Each number is 500 + 25 x the weight over its row's rms, rounded and kept within 0 to 999. Layers, rows and columns count from 0. Numbers have three digits each. The size before them is the row's rms in percent of the matrix's.

# layer 8 MLP down (transposed), 512x192, rms 0.0572, rows 7-78, columns 0-63
105:504498496542489487514559498502523514480524475442509475490482515479473480483515515502495446505546497505500500505483505475524454490498504495496528490505506535523515492484454505436511491532474501
099:517449521534469516482482504520483516503495504514494509498504546517499473475477466481449491509461505467485495497500485498480521522460509478458535473487452539477480475537560518517499478490497479
073:503489497513472469485511509495521468456505502503514442518477454463532501494501477514494474500516442475523520520474512471539449506461490503510500504485505523472486520527459525471504496458474498
095:506479502507495501513503509480488506549467525503508534505491512508524484502517536525518510503526477509514492523523485458489478473485459486462544502513459511465527484488510461525515545501479528
098:495497508485485465528491520525511477479527502503508499527526473531428516488469491489482510471495520484492520542491504470507503554519499490506523486481518493511491488482498535475489506523467534
106:497544533521518528497489552459526507457493499467506508495491497516516504528481522527519523491517531505510523529526526544491494509474474491502514525505501477481470496495503477505516505529516478
109:479485471508540498488491483465487498494481468547539511527459495501538471457503498503510467484484503484485467518512488531488520545476505484502487472508507483490477516516481494467484492487521461
103:513457468469530490499535547499476457547491517521487515536517520491474469522537501469497508458510467517511482502513494469488515479505467485520545495468487534540480481514499464510526497487525499
099:526476515463504517506467527483506457508502517479534488536530518492470466504468506474509496532483471498485513526504504501443477530480524456474485512510464442463494499505478566505478509480478527
103:518503522523521527520490511458500540531502516477463472492511488480461519496490503489516473512502513532454461500459512515501547522503492468498498519549519494530505486502435512495518511545511475
086:505506472504490483509515468493512504457511489475528519501512533473521546531479515479459485485509534448580558528501511495511512484536476513511501503513512490507492481508525469503545505505521485
103:471519499509493509452486518480496498468461456497470518505513453512505507541457451549522462507491465464550520498460514524490497497476562502478486509497490467519507473448447488462519458514472517
116:513477492511458494486488482528503543491546465478498477496514528510475528505505509505542522462426479509437490501500491457482504475507507524532546503514455455519464472520480499492522465469474513
085:463513491524483480481559471519529508499482474502521475500470520521519503507474488488554449511528507426513505495482514522483530489529507521494536486530452491463504518473518438542516457519519483
100:522514489443494503454527464526499480466491526548512483501500466522504476469523512517439489480498469513507547497518435498490496519492523479529456470516491490473526519523506520486472510513471552
099:493500488536500466510533500495560506551503491493494505510489489491495462506514456477484528447536533517461467535525498460523489508486532531492464442497488507511538481469485491504482470516501510
099:534594513496503483448489526469478474502491475532519516471458507494504512484473481520500447500494465517522525529484473491541502482505536512505556459493510467502512488509489475473535474524505544
100:487515511461513503485543484484480520483513522471476513453503516507492476512495499499487470536496494493492508514535568499518470519512495460566510539489486551500507503439459511526455521482456498
097:501490475484506512512525480490514507520502439504524500536501466488502471490517523484488463504451493501453484521502516466502483523486471508493522529489495470506523495496511491477514507504553490
104:530506533479514502495499497497536552469505464469534493486536526483540531494481522488464475440515552502500475492482479492521535505502517473496469523490521499476491474488538469517495512508538571
102:519541506489447477520491502506539535481504498491502458502499438478504508458502495489463482527504519552528487511480492486525501485492512498509521515473486469479488509513501488477488490464451492
097:552557511505505524481503509486509470446500514495542492499492506465459536507534505500485529508522504566476459513530489508499506493462504543535490485535501530516482484463453469490441485546535521
101:454503512485503546494472552547477455507499515528524510527455441507494491459526498508484485489514460482492485508452482486493486503513472443496481459496480514470456473504490503496494518468509492
100:491482489528518510493519502429515540508513511516483555493502492519470526533479516480486475489524484514538445434513527531496528503495489503448528517477428501502498513491510462482512465470510488
104:473511485491471487453504538484481517500544440495499487581532494527500491513509492490535506471456524515496537482503512534478519500514496534563478479540502491494515521502500475537439467505485499
103:469505439514521460531473497510519499500497485503513539487463457482452517534503480517553489498529470531474500496518483481495523481483487482499502469456464554545499512496496492502466499562522561
102:478464487474536463502506500529500495492490511491502473479495515535507492504508473510487534497464487493466516509492484554462486465502512533480478485501492507494483531531511475528479468454539513
110:482531541556486493512487509504504519497518477481477485501484550467480482470463510417559483510495505521472522527462512523509508511535496468483508472485488453481493523453532476492535511478494493
110:529522503547521531497511499496452507508514482539491510501495488553514550510500514477547483471500498457486480514464489494500509542498516479434506444512496522515525481511517495483532486496517506
074:504493451457536539518470520506489527551498502478472490495501482507541471498533478463538507494522497483451459517479512508478506503511484458461534470507475498473469495492479500506495516513537516
095:507480531456470494471472484523541527454516488493483481444552511469514506472513536489524526497518501473534458491489456512510521515504496492496509523512513484477500521516469487501524516527532538
112:537555460524515473493541474545530498515496485467555488497512487517463527477502521479478421513522506469474466410510523531541519464517525488518504517471513484477493532486493452490502501505480479
100:543518479523491494546504502498501522490468489510514535488476511473469495469488483479517451486436480491522532561516479458509484524517483511532462514500489469540493489513527524464518524536472517
090:529457521509447536487485517510529499533548505478481485529505512520524473418555528511502539482516498535467479534524478491517461490534465474551550498523494496484522501506513497510454515538508509
111:502494534471504520469531483448538487481480543503486480498486518525492480491493488507513463520524485550475490514537505492510469469472464483526484486489472469497492489497523483523513480454525513
101:498478524514505543480518468483495505471542480511490477525483505509485485465532507532501524527450533462531488517499543484516499460518462463500493545510482529509539490521530540499476529497498484
098:528490445473519501509484529482460499507494462495493468486492492516493504509486480533484502458541465524488477481528496463509470497544484508521492468477479494513480482454549518478493476500518509
110:490488471548503472498524491506483519488508484522477459527511484537492494504496502523467503534512492490477495474527505486493487524496486464501498484510545531504467516485485475500487506512505519
100:437489494482523512493489508499528515533550564490498514498490523522439500505494520487490519486452492493450462511519490538528519512499467516583494467522504533507500515485532523480486487457486461
101:467525488525470505483535534486496467534492438499475479451528460520502477510534467463527500445491441482501507475509513491510541505546522506493473477472518474518507548520500491478529517507478495
106:554525538516517523495523474533457510543499501512515496497485486519499507475469464510505483496487534481499520476545506521528486480488498465482526479527504516517515518450526488527528522502492505
097:463526539475506502490481498489555494521532498494524502525498537495493457502560477530447536483499481500468535516509503483512510494554487520566507478494537521556527488521483518521458498519519476
105:499457520491508523509524476519529482520542539559509485492547534514492529466490545527496475528571505465493470524477448524482487434490505479509505490502529493447489556486519516502541485450500477
107:516522484532528552491469521488535506503499536525487482540493495509503521521474446519503580515491520498497534509515513461516489531497557515471500488489548506499512472496471538524465496498506527
098:507505466502471543477456486456488498466496494506492458500516530525517560532500495479488494507490484541531511495496445536492517524478525530506474457520513434519476501541482491509511512521521523
104:483432542467544524489483476467468464490497487546470475489514480488512532474506505487499539491534513516493504481505506512513485509478540473492504541506495499476546478500494500481552497495518446
103:500494535481510563488487493497470478500480482506507515497517485471509477505470469511469486524492533494491502499539514537522509496485487495482525462534460522524446526470516534555481464521513467
106:508522490477527538454512493516478476503546458494518443545476509503472495473464499524507489490483483506529487494541478506552510524489495535496485491476556517519501494501468502485521540487534501
085:490481507484478534511495468497524510533532548470503521516502522496485491558550497488513499552504499510507496498522494524475526464497509445504522504483488504454478480465513488543467528496483550
112:483445480538471489524523542517495468514481511506475533499518544494501484523514531491509520489505504469564501489465448510488534477490461456472532521483484473513507451446518479542489484493507484
112:493536557537494493483499483483541536497543488547514474477478519509511443482466497483499492476512493521490489504450475500499545523482477477504532514477485494493502474484493530474485511525478521
102:484479478533492498514488475482498527518494512502482486485441473504496478505482493567477483511529501499521521481514541529483521519483521483490542518513444445466462489488548494549517545491468479
103:489556527498497549494487507492504523509526479495449506551516502553500476498503489507525533512465470520512490548429496520500529487488517449508481521505501503520499506476503486519508528509475512
106:485505491486456505475516495465499477537505524475491486484535512480551483499514523501486497524495521482522535494525510541454476529480500506461509509468496497452480534523491480487508471487462484
100:509518489521511521490522497480518489506508465466517541503480460500511483510464529487520476489526476524517557501489481471501490495523492491546476496512513466539493479450532519501508482463470520
106:544496476510495462479507487482530511501489558507555468498452510504533538473499500498498484508477504515493521503520464490459487521454460517489533500529506499526517521509521490498519508515551483
098:501505502490505542557487462521479527519548528525457536523561516531521517514475504520453492452479511470495509482500516538517481503494467490492503507511496558522500510492509480499497524519511462
109:486513460529471474517496539473525516531478524498557494488504505520499464498470475494507461504455507486464477512519520521508513453497429470499458481481495474487476493488489511522454470490435509
103:518480508468468458496527517531502520537470504474500454485497505455515520495476509490506486535474490500469500496505501506534483552497493515534498518467457479536480552513450482515536486466558520
107:502474519511536506437476520499517490510487498466526475547505518492502480484468518536490456483521500513486494493533523472480497545507483512502477511477499512505499455496512478467482490493560501
104:499513495521553503483510487495524505496519513547504457500519492479479511456480502496540507538519527513486537489465546491509491544480506492498501541468500520548488492484463487523511543498487503
097:477485481493482554500505449482529491501503490536493527483529466493495544536514504498519468554500489528496506498552465488488558505529521523480496523499476504544463507466497467495490458480524516
101:490490494452467526528498521488507499516512482460520487492499495499481506420563519514514515460509500475516483506511522540453500492497467464539520503496506498529542467510509498521514584495513481
113:507464501525468456513508474508492483495451470497513502507475520477450500481467462505504489489482486476515499521490476487493508509473510483536463530548503477511538509553509503511506468515497518
104:503496466504487500514495485502538532562502498491556474549523504500472425511511481507518502519520505495553459515500487534485487446496462490490496510481512491499485493486508525493533477505518512
106:491472465472518501503509543490488560523478504505498570493505514491468480484488468513525484489475521471488496454520498529511492488482505539520509503488483496464528545523493519483521483478507510
090:492452473490479493563550544544485480485493497483496500489499541485489484505482572527509436556485502502491483517484531539527468497485513511515479535532509505513510511527507488489499503511547501
114:430468499494533488515487513499495514491496487541513503462531539472534474526518497483477529529482496469503555533495515498520504514491480488485512480487492527527559491456468489472511497506495499
070:476491489500518526523479486486531573549497494468507527515522479501530455484505549489545526538459496556507506500506458527506438503518528516525506508485470484475487507480512515519512516502444530
103:495474488479471512481478481506537568465473533518455457492528492502512427490504486446491489476525474497561496554511521505506489500477501474524530533525494500467483520557491515464510501449462499
103:558520516482483484499517486553532537513514472533515450520470473473536478492541458497504526504501534489466464473474459553547484551461475492519511506488504496479512500506529517456516477496485459
087:496505511475523513499506508491530492523542540478536518507439499531502520496489519449502466518513535511498535485509488519494459482511490525526496509475486471495495471437534496510509484476487500
# layer 8 MLP gate, 512x192, rms 0.0582, rows 8-78, columns 0-63
105:483449503480509482474471488513494471475482471481476526486533422461523504498478492482537486481497488506482553476523540496500500511507439521521509487496537547479539469485487489529476480510534506
080:489523474496501508496504499470444515536474472520483499484519501514506521505511472472510494489496530496524480496535491514478527480522442528478496494512518490486498470479535496469493548483512491
097:492490505517489471505461466482500494572469548504509543495521548539506498505492479536473546498513544450544517461486508434511480486505522540518505487496529458490490526513488508460469469495494541
098:546503498450495499531489534505513472509494512485489537439507484501514483536514506481528484451499556470524497446528468538473510533492517488493492507503488538507528482458421507518478494490542529
104:514522505496528476488501490508490501493507512527537532567509485535479505489473529499501501513485489464574511495494517465490505446492521517535494540488526501494484485510496491471446520539503499
122:511507492443471474503516470536493516499543471544480524464539475528521483497523477489468473479537510523521513468483515463524480522481487433466505444497489461521511493478481501516470450537464492
104:437475465483524500518448541471483511505510496520553524524483500494491517518489493522496517461496557489487497503493505472471550490496465444477471479502532514502534497512502505525516483530474457
070:496478515484518487476474512530470407516478489518486467505470529530475508490498477500487508506544522530509485497495479521467461524496528496514500486544480467490494503454508555478469472499480498
098:512465500426533513468509470496534506504474470521487498481487505520482482517500472544496474528485482517466511492483509517488514525489518507443514489494511503513492516502498539537463507482517507
080:498462522479546562505495523569516493498500534520522535519468566500524511526502493528495501505484470506491488473462510466521503506500501514495515465505450500481476492490457522499510534480514506
104:495519549542494527496506473508526515552521511507493534498474522510528467520472506506484496482487480518494507469472510493505533495512483526493471478516490501567455521555472475464461494499493439
110:496540497478497489518464499488489502495494483518483550484467496499510498506464499511530467506550525528518510515443525451517541532495481450478518469515490511557490477515499463496514517516499517
090:488474550484496504509477488470500579494460554501504470486474488458504496487513513498534518492510519489523495519513463478522534500518528528494485505493474472494490510483556506488494533493475496
104:482499496508515490487509492510487512527530457491502553532493485514478467497547481492464501480472447503505494485436500486506517485540491490492522469522515488460448491491481467474530481471511512
099:488499538505508475451468522525486522495519484461522506499517513504507500418494520522505533465490474518500506492532514525476509523486475493499511511480523540528491532497470447507553480444496464
106:515530450489528488474502486513512478522475508548502479504509508553504474487487483490521457485544441516463524508455458498526492482499507512499529505457502493483493499547501506450491456549503519
111:504500470519541491511497504496485467512448509461519528536498504508511493519520482498499515477477487504471490493491499535540478529515489502531511500487477505472499460529495513466506484479545458
100:503479520473437504537519513478514503558501492493515501473474508432473472501486465490531513464501473503529525533492521511501508488498514513521519529505483508577521487478514530494494499541470553
102:500555555513472447512518514493547483518543474482449526519516484547515495488510487502504490477498466480500495473487514538521512449505492481558502515495517506502526472455493474477459529474489562
100:496484518506525501488461460467504529509491483488516518508487456496451488515488487479492491453522495539497524481506550528533420503493508500531506485490500471496497499472490441547505497487533518
098:478456507490471494511481518472474567501474530501497517535514484487507506480498492505465484513492485524491491513525488491511479558552539453536558503518482511512495495472469519502490541495520486
097:489479464460507480474514532515494498477482501515494504526507527496520498485520516490480502491477504473466475536541481522494537495435472480533483524532462510489522493491488506497481505474522509
102:517496488509492481486502491457497482536493492579508491520485532516558519482557476496507494463522450535493529489483464519497492543542514498551482483488467512501489511497548470450506472508485497
097:505518504523497494523491474535500482516517509521539527516502457513521460483472528481540538527490494435528497508524512507505519449527489462494453508485529488514500456497516480486497468508477509
102:515510556516511514486504506517447515485459489477499515470540549491552491495529513510494479465514507513485494535512453515502482517559487494477472517556456506518484471521511529473525524503455546
100:467482542539453505504512485450497515512470486535505519457511520497499517517464468533494536460501466501505543504487528495501520474555472494506526552481500464499496512511496545527495464502507493
090:469498521485501425506505507499485463529535470458485525511506517522460555461451524519496507506475483468532486500492510473481475462559419528483498521496501486555495518484493477501513512523526479
111:461519489497593480517513476478434468490458485502492533504486517492530504454475484498544513467476455544519535534476474485488511540487473509485498541507559501487510508470484491477545468493470515
087:497507451510523544521495490543474501533502473453492507497515518486520461526533493508514544533524497472508497487495465525481498480519502509492492505511479492509511474481531527499549539453488475
097:504474523551519509458495497539505464525448478498465508470521480482484444485517492461521498466505491520490496492500516479478499506458515521480534456509515524462499500435506473541527514539507466
120:488512468475530456538498482521447512565487441506496472523501527475516511481492500480528498497541520492502475472502519511466526516478475514480521465525460492543520482483504488516538538499483515
101:510492479517515528501544511473459503468527468494494509539505535502455471532493489520497507498497509473546497508452514478479517515540464521527497514490516496521482514526509462477467530513462484
098:497453507488514522465511519486487496474493507471480498525525500505470510486484487519503528514479458508501512522459493541474524520442531533509444520490514541538487484507456470505495498498477529
116:492500498495473534521512507467456471514453458522471558519510539441529514490521466458471488514534495500474474486454491494508508513495467506517506471508522459467545554512528522543462471511525473
102:486470533469493476506467489512458482527534523508446483479475529493549525505492509507469524499498455488493532495519473532506540481525500562483500463527510515468483504513482536518500476487482489
099:483517482526500502525501474455489468474480498500498493509489490503485473465472470528499492492533452507463503488558537475513481540506528483509522529482515496488478454476473462528518479523474534
107:442500511503519471505519459472468515499516497539474534526504511479508502434473468480450496539500500503505535470504513493530458502446494487494467502479491511483507549517500492468489527474444495
102:485478476525560513458490495524428480499509490502533556488496514501449566538502478530504498469496509494519500514521524493546480506517531471495505512497525484488510456517466449497526449550523520
100:459507511513503506494497545506516510444531511489477524533529511541516536505483472476484475479522496468517548471458485537536490482456502485492455465495510492488467523487510512517487494494480532
101:488469500451499486479501524493475525492489537476487455490508533510487538503479542464528481509480478476503523532447511513495513479480506502462481459473523538525468505472478471516493485480468525
098:522528537487487517505494479511519464487558475491502529470536445495474514537503475510475453502518521497500510456534520519511529465541474483460489501432489510493551475495514503480500491497489480
110:522496534483519538530522538492527497517494470531526499485496480504487495510493489524512450516530559499525470543477486492478446514497510495504495465500500519472489517497492525491464489500472487
109:482495483520494515476495541525499465526490493490517500493527551470488479499503536480506473501525488485523476471476478518465492507514491521509514510492497479501496518560515515510528525501487469
105:506486483552479500513502477476531525537476479513511484460491484488534518515492509495447506484526527525462504467499525496519546497486527476487504563543506507530508518507494489496493480508513506
107:483501479455470493497542499490529501471476464479489469500516524528489530500519493522521446495475472471460484539498506532497545451490509450512506472559496459536532516478501503515520495476454531
119:462489510501483451487523512507493536513494517512488514546529516481498539521517523485521515502515502524498481518472540511459521499502529495489470526528525479488490537485474502470471487486475528
098:474455538453465460508515510518529466515517523532519496509491520523542461504484482528529490491501494503529446510537535509540518531469501466468533516492483508514492492522503508460460505552537507
085:486518478473486514498464540547488508530481554521499493496472494496521451521536513450462496468477499507532475493533487470488552500517505453493470513502469480522501527502473509529484474461470499
110:503522466503486495532492509478518540524466510466557484513516482521546479505485510504513489487464533548490506479490516508489508504550477493570468514497480476536496489519467543506480472501466504
104:520484528496479449494464499533477505489554512477514495532476532511484460475475478497524496494537493519489512491484516497496461512504495426505460521473483507519508501507488517517463493511532525
108:524479511469537514511533517509476468503519492480506467469495501509500505524474434512540459494499458485526474528483495524483495508521498501501502495505474488526518496519527513546481477491537491
095:476489495443508437508515432485491492552510506529454484495543506522509505489475518530489466495492470516552464490491504471552454524530485527448478477497528521501507552507492500519490511525490490
105:514503482523483469551431493497523491480496502514509471517457428517501503459498487492471493493519500498513492497467497499525552487474525508492472473503562466496474489487480474469498501496470520
115:467510511535485500540530486479475465559455454456503551496494492540546511537496501497496490489514491523510539523499480505519502496548454474518526543496465484521487519442512475512506524475474534
103:506490523481485535512489458564479499539497470458518459526517476534473512553482507482487554454516494524504526544468535497531465505520523509528494549520536474538534484507456519543471456492498520
110:534527528481452532504488409522495520490499517528505540519499492553511482471538483508468510482451471527521555484508523489500507495522491477520486531520498547477536449473508508496504526482540486
116:517559502526496458486531466498536505524479520517522495495455525526484535500542465496489508467514513458544489472530487509512544521521484504526512511479503511505475471518485511489506519472464486
105:463522503494487477546502491480521497466507450560490532498529484485524485492502489547505514444505525530495529466516496516496468511549522484471502510486431519530488482470530506467508521490515502
105:489461462519512479533513551456531529514513496439519543527465554493515486546529519502495483513501530468457505549517534470494509509499509506484515498500503492458543509489492475535492489504467488
100:507494512551525472517449559501502486522500532446507514499513469482527493526496485447503483495501484478516437537495472525467502449489506529484480480505471497496527483506502521506432490515441551
092:508485525526530496466477494492539507489491485548473480530528479517529575498472503526487490510540495463479485509477469502436485501505485524483508472474512522486533506507493527468491508497508460
103:470468500486460511494511515469493506495499504472499477470522471516493522480495574507520541494510471511512481493483497541505520551495507497515453515459507466522535467496499493495520522492522534
115:476513514529548463525547527490467457483585440469505521479481464500530499467517523491491490466502540464472505507451495520534517495528501525524494488485498501507501481485547465479516518494498508
106:490513485531501488456494469517479514526507499494519460489501489520496514496466555459566518483517465512485493509464493525476477492489501491490514554516520502486555463476497459482530479523568498
111:524476470522474484504521517501495503487490523506510476532551485503484468527469524474477497521505478454513504501521483487487552454500475475485504507514527493526487497482540512497497492475490500
094:526511498487490480487481510528530517546510556529486537532494516511498514494509515527475494452483468505518488494528492545500529504466491506512526491499496496483515494516494492511488506478549566
132:498487492510501538541451513516526470510544487463457517515489497521460455468497486469511460482511483507499498523505500521472524472494510511501439499496507500496479534521518534542493527476479517
080:514507446509512538545530490502506507535495524487490500514514507491476499478493534510466513483493515513506514464495490488549528518534475496499455464492472510440506492511534532526518461475459543
105:506522494447501517522488457492471502485473508499502554513520517539470509474496523450469530493486492467503551565487513448509489463484490521504491501463493476474473485538494522539513489559510486
107:502509470510506508502478535501510496480518458489486516549466573501489490513495482481464446527508509533480439521480519533513510502524518483549517488492493531531510518490506479494490495471497511
089:454516511451495555492482471503431517524521520551485488530462523500461480496482489501451535507473509496534509486478539514455494439488543496538498494499466482499489437451502524491499479461464545
# layer 8 MLP up, 512x192, rms 0.0562, rows 8-78, columns 0-63
099:483514481499466476479496501497510543485489426476468499523479507502509445513496523495513505528452507461522491513560508508472513516503505475474513517537517542483534531485489496492447509538473554
091:508525493473491497471463506484514513523497528535535480490483526500496495462508497503477490499554524505526510505514476497445434507543546519485495515531480468518484505470501502502486494504516482
093:489522509532473475469518524467530483544474479539481494499496517520522539508495459483525483498498498485453502513512520481500480501506498492504518523462518510512472477514491516488500512475500510
095:542508483475485470481492518478455534525512465507508490513493535505485509536493510552489461506519519486494533513493499547468456498461508469533524480479475530504473501493505522529508531515515557
100:528491499508516545479518571521494482521484512477508494503497526477483532503517469452555503492485510496469518501530517531444526493515493512515483520517511485517557491499494491523511513486494486
109:530500492497503472529477512502521471525534542522457458452488532526503486486495503480435503501507528515572487535507495500481472512510518512490462518486527517495531500503548506507501488469519540
095:526540485474470513532487462541519518482485505524505510450467488479490470470503514561549480495515497520516519506533490539510489476500450483510489478495459497478536520467487498507485528501531546
091:520476492492497501473473498517460449530494491498516487483482485516522490481454493505502524486521517524459484504507520504529486560492462470490539465462506504558533449487511524514531491509465507
100:490507438464467470497526535520486513491508542516506506525536485492494517532512499511475482517484509427519499520510499524490532513460500489490462484445499437521465536490492477469501491483515478
091:534537526524493476488491511499504530473496508496515460465502540505522543517484551479483498496466540546533492474521501552465490441532461496500492515521491469509505489526540512466519481543468529
101:524511533487489484493455522508498517491543501491498519454485494520470554477528518477472496511498523452505470483494480503464500512523515501522518508498477507486510511556509535480515511470526529
106:520481496536501564480450435484479545500560497474490475495520490492480478518520502521558520502482469479500508530521499484484497505487510525508528466473475487437474520541495494507474475477490528
092:497525509513498525478543517549469480518483487496510487512492523514489484485525517474462533464478481505509501484508463526517451487478490481471455495478500526477508495475471531497466521537489550
093:586463516494516508563526521487493517521489503504542491493468523501469463492476472489506465492521503525463502531499480538511492464486485519480517502507544477492494473481518488515547514433548500
104:525486521505489483530499555512500537508497517524492490469497570498497471478468470506508527523538490509462511501510526507429499552516457537485497482529524485497541507473458457498511502444503494
101:524514485511445511514482428535524530477511501476501520512510488478511512494500542516491513497490489489486503483483520499532505528512489470491486549460510523481420485476527528552524537480518503
105:538490498552474495552499519532561506529465501507527528501505503501504475456535502488476436484516492510501534495486490511472512510489506470525490476497473455485490526545513498479503512464520483
091:508474486471494504474536520529523477480515541500499499457485520455494544511515444517501478522527503521537528480499504511495489477476520526484510482541540525521451526502510519526498502490500460
098:502479474482544490496491496468576499534486524506514522495565473498546498512523485503486533495468517512464509486480489500524520473526500518494490514458507514509513494529509501509466495541500539
103:484493533550485473495507523540489486513467532486467530514490489472527514498485509509502505482533489516530546511444540472549477470486540468485445470503509477472463472464478497487524485476504475
097:427501505548496490479502482525471492450531500499504501524502476490517478510489518476464497451504544494512487526458522483487518516488464483524527516486458461485482539499508490479502495503497493
100:475480514522454542500484537503530511443478450517511492464521504466473486506483480482540516467471485527451539493537504474494456553508502541499476558482483536504496499514536486515538518531511522
095:506528541493514439508483465502463519525520538488463501505528549563545508497507504501530464518499457476510532461498516485473536511504480503544519534516492544546453482508488510494546470511511460
106:511491457511532563474437471534534482490421492482522513499470495529529528515498479482487485488512508535529537506536509504482499516493513534463493529517528492518562487478466483514518494493485503
094:460458462494518528524476501525469553505517534500506475512488497468510496526517518537492516521486511513507537530512519471474462516489514522529519503449505464532489492552497486500514517499483489
101:485495568529461514519514470490504506532460456530479539466533468475453488488490474560526478528503465520482507464502499489497551507471473504460540473495475470507539525497514524487480462534514510
102:469501498529471517512510499474548537510452519491496485514500485506490483439530469492508476488502476525547493519491511502493507493498509498525510508507500482513519517509490515486514536443510510
114:510500498467475528493479450490548499510496515445502513538450530529522518508511512469488501447515503503517542472515529486554520461514502506471520482529516492484522522510500533516497509503541474
098:530499475503499484506492501519492501489489473522527541539543531512507525528494480530499532488512480515477493484508533487526464520487518473463505580473500521510485512479517515538524458537510483
092:478522478503482493526508495478503476481488498508518489496525533485497502527492506551513524479509526541538494490505524489491558506538497478520516571480478482496512474520510516476509518502519492
109:551495516472508480475464500489519490471517522458525485526528497518537544489471514540501522534499497506475485492518465509496522529523508517557503534481498535513525511533469516496486504482547513
103:470474461541473469523496482505540509473505515502531521501499538507500529494503469545483506461510518495531515547540486462524546495478495496498494478487518525508507483482475526506507467502487463
103:507541488499475497498514513502482488429488532490468469469525456531464511472480499494490513521526490514555525470479463472499468508520529519477423527499475536535490503519533514515494536481505519
105:520522508506502498521522507482530502489494468496480442535475522506523470485469474491526494491439490533471471476473514478493495503521527543438511524476472483553496509540504500509511510508499476
102:447490514484495513485440480451516475502434483528492502465544523555409502469526504487504483547502521551462510483495504506468508540461489517487473513531495504517495528477462509526486498504512509
091:469491505520513502505517475473505473511464524513491516498465476512507479527544519468511522478472493529491519483495444485480510472461502482524523483485442470466568530549484493511483499494500469
107:450514501503504496489493473570509496518487469478501489473499447487516507448517505486478469522502516546541497508537521526541501517496480477500482490528457526527472501497476506536470538520484498
099:475535475540541456557474507500489547488536470452534474506514521514472481530530476507480510501500490464478535531504513520530489513502514504454503500549523518481513550515499474546520491510498489
104:520501519523485458546486497459458521475513525558477466535496537520518504470492517509519497514505521516480514523515520501488502460478454490518521549528503530489524501461509517496546494510496525
104:524506476448541502478507503507436513502459552502484520512486520497494542519495475456520504474497508535520488515503516495554489524479480526487520505522545488532481492478476511468468536475473534
091:503498528507456431512524494487532504470522479525515501497491475509499490547500499505457504456494494482517490524496567490510503503519505469432468498486502517463523497477523516517506497516503541
104:505482483526540508457455499482480477462499502457490483525521522514539532468488490467531504466444510488497453484494496493506525530473490538483465500480501486465519481484478513495506548504504468
095:481452493538497477468538541515506501522519478454519500466519519493485498487493477522496503491491483478499532506477518531502546507476514457516440512513553483495506492539495503492484501463522461
097:487529529510521464498507533559478514481537482528539460499494473464460495519519503504516524534515525502485469521526504485509504496519495511511444491476493537489521499509490500524455509537472529
099:484472486454503489500505527513550467499481505498473508536455532530474551497553527505518490467469447462491558513486480470462499504470484465505480501479510500463519513506519497485482531499508471
111:483515465497531532485512493490517496525458499538477485487507498523481497507497487497520492522487554518507478534488502514493526485513478529491560514510507438497495485512467502491475503504558487
097:548544525499539475468492507500498529454514460522460494512533513515502533498526506529526483525497567494534487487507523514505452497485526525560511507488483504514447533490522498540460495509517459
096:482464489511516512466466537489503457463477518551538449510543501507495501514540525528484449480475493445542488494496495484556512518508523476462530515511504481497502466512494510517456487526464479
110:521502491532507513506470489440492491520533543524479514484478454512487495508526465482475475498505495493540495540517513495500486501501521502472511500507485564491526519469496509473526526477482463
108:505451511488484491463472488453483555483516512492491514513512533497494472498457523477513468502507487535502493503496521507478538486474523459549468539507477530539504487515493522441472480534544501
108:506537469493457484492479497491470523506451479491520492512453525528534513501492527524516505483516516478497519496500495514519454512518461507503513532527520480496504523518489557496528535496514504
099:458486499500461505488499459512531490493510537505511531485530523485488531514466533524476499493487508497494514460477538490551500550493516517487451488523477518505515519498517562518499515516501498
100:496530504521478502518517545500491511485499519505527500514519500496498494501498460476475503518513520526522528523496496446486541515541483439459488494480541472510447516494483495512569494528515501
111:457526494507512511508540544521507513484490488514509495467454527513503541476495501453528500519489489504523489441451508536514500501535501501538531500539470511518468504463463478461481500506482515
098:550465503541501458443526514534477464506555492482477532488497475513479491490476499507484496480488499508524492483468507485475476506497492486457498488502510482514486478499472483457517498467492515
105:512527538522455479460515453503494516454511502541499501512509525541532466462527537510491481457509476496477495499530528432477502468486527485511484534513509540470531458487523530489502522450505498
108:496513529519492483539506540512470498478491484486509515524550503513450523513469535467524526527465498470469547517475485508497531486534490499456494498505489482495526527508469463519489504497483490
102:497488481520525493488515516486501504480525510505478514492483498545467473490463512481494538496512492516513507509496482448482525492487492523491513433494519509493507546504562482480449508534504513
104:511524495473551492467489496489511479560538532460490545499499501518474527492459505492523542483469543501480474515458547488466544518525468480439525486499508529481498508511525501487485511531484495
104:496500493484480474448540489510513519470515553493507500504497511472510491481526499520547542538487499517485575515460507493512519486539501528487502492506542504513503495475443468499525504454516478
094:512510536503561442488483524513465490491525555550486520518504534529502464506488547481471506518484471526492476546475487533506517434480496486486492526501447501527477518518526499504516473487496491
104:492548515462437513480490516518473495503543502491479513515470483508460528536496447479521498448503500456509495479488501499518477503531470502507509483513518512489508500497534488501517542490487484
107:485446475489515471533473472487456536474540484505483488551484525556512537496491485492493523520540449485483490512481489515569511468474501449463505488497497494459509466549534498511485506495452505
102:444522496511482474452494529505515521488508484458486468483457500468491529524500522462479481511522524537495528508535495505499522502485499470508516555507528455488478509434498498472509508489503456
105:509513469511473509496483456448462523504539482518520478518511509497528475560498461513500471519511501494471490511493526480537485454510533491511510507499467492494508490466533455482464424468516501
095:482475517497472480517489490478497490500532526516483478551464501511536476507525512526547534494511491472466509525538534493519511503551489470492487504479495494523487457485475572503535481500456488
130:500493501520460514462493466491504478498496502508511519491484515525472543500540543493526515536499507515507531490512489477479547492456499484479509466528474500513491484521524443517511502463499488
088:491514492473530499516523505524541522554510480539515516502519525492519489516489508519544478457468517472499479523479523552519493492480534521481464498484474534485516499508518511440468491524502471
102:511528507515498524483489535478522480475489453490541474476502508505519437485465494495506518464495492462503524518495509492502506484553509521501482524491521498534495522473481484530487470474504476
104:506470464503468515483500489499485498507500538499510503482525486494486551446444434519510513504521487548494506456502464507474499521462472484479456467551514489532474530531516477537507494533529496
093:437561479477494491472488505545487499504486486518504489508534519490495519479480496517474511514480505487515489472478541501505503470485515506475556525495462508523493445525445472469485488498485449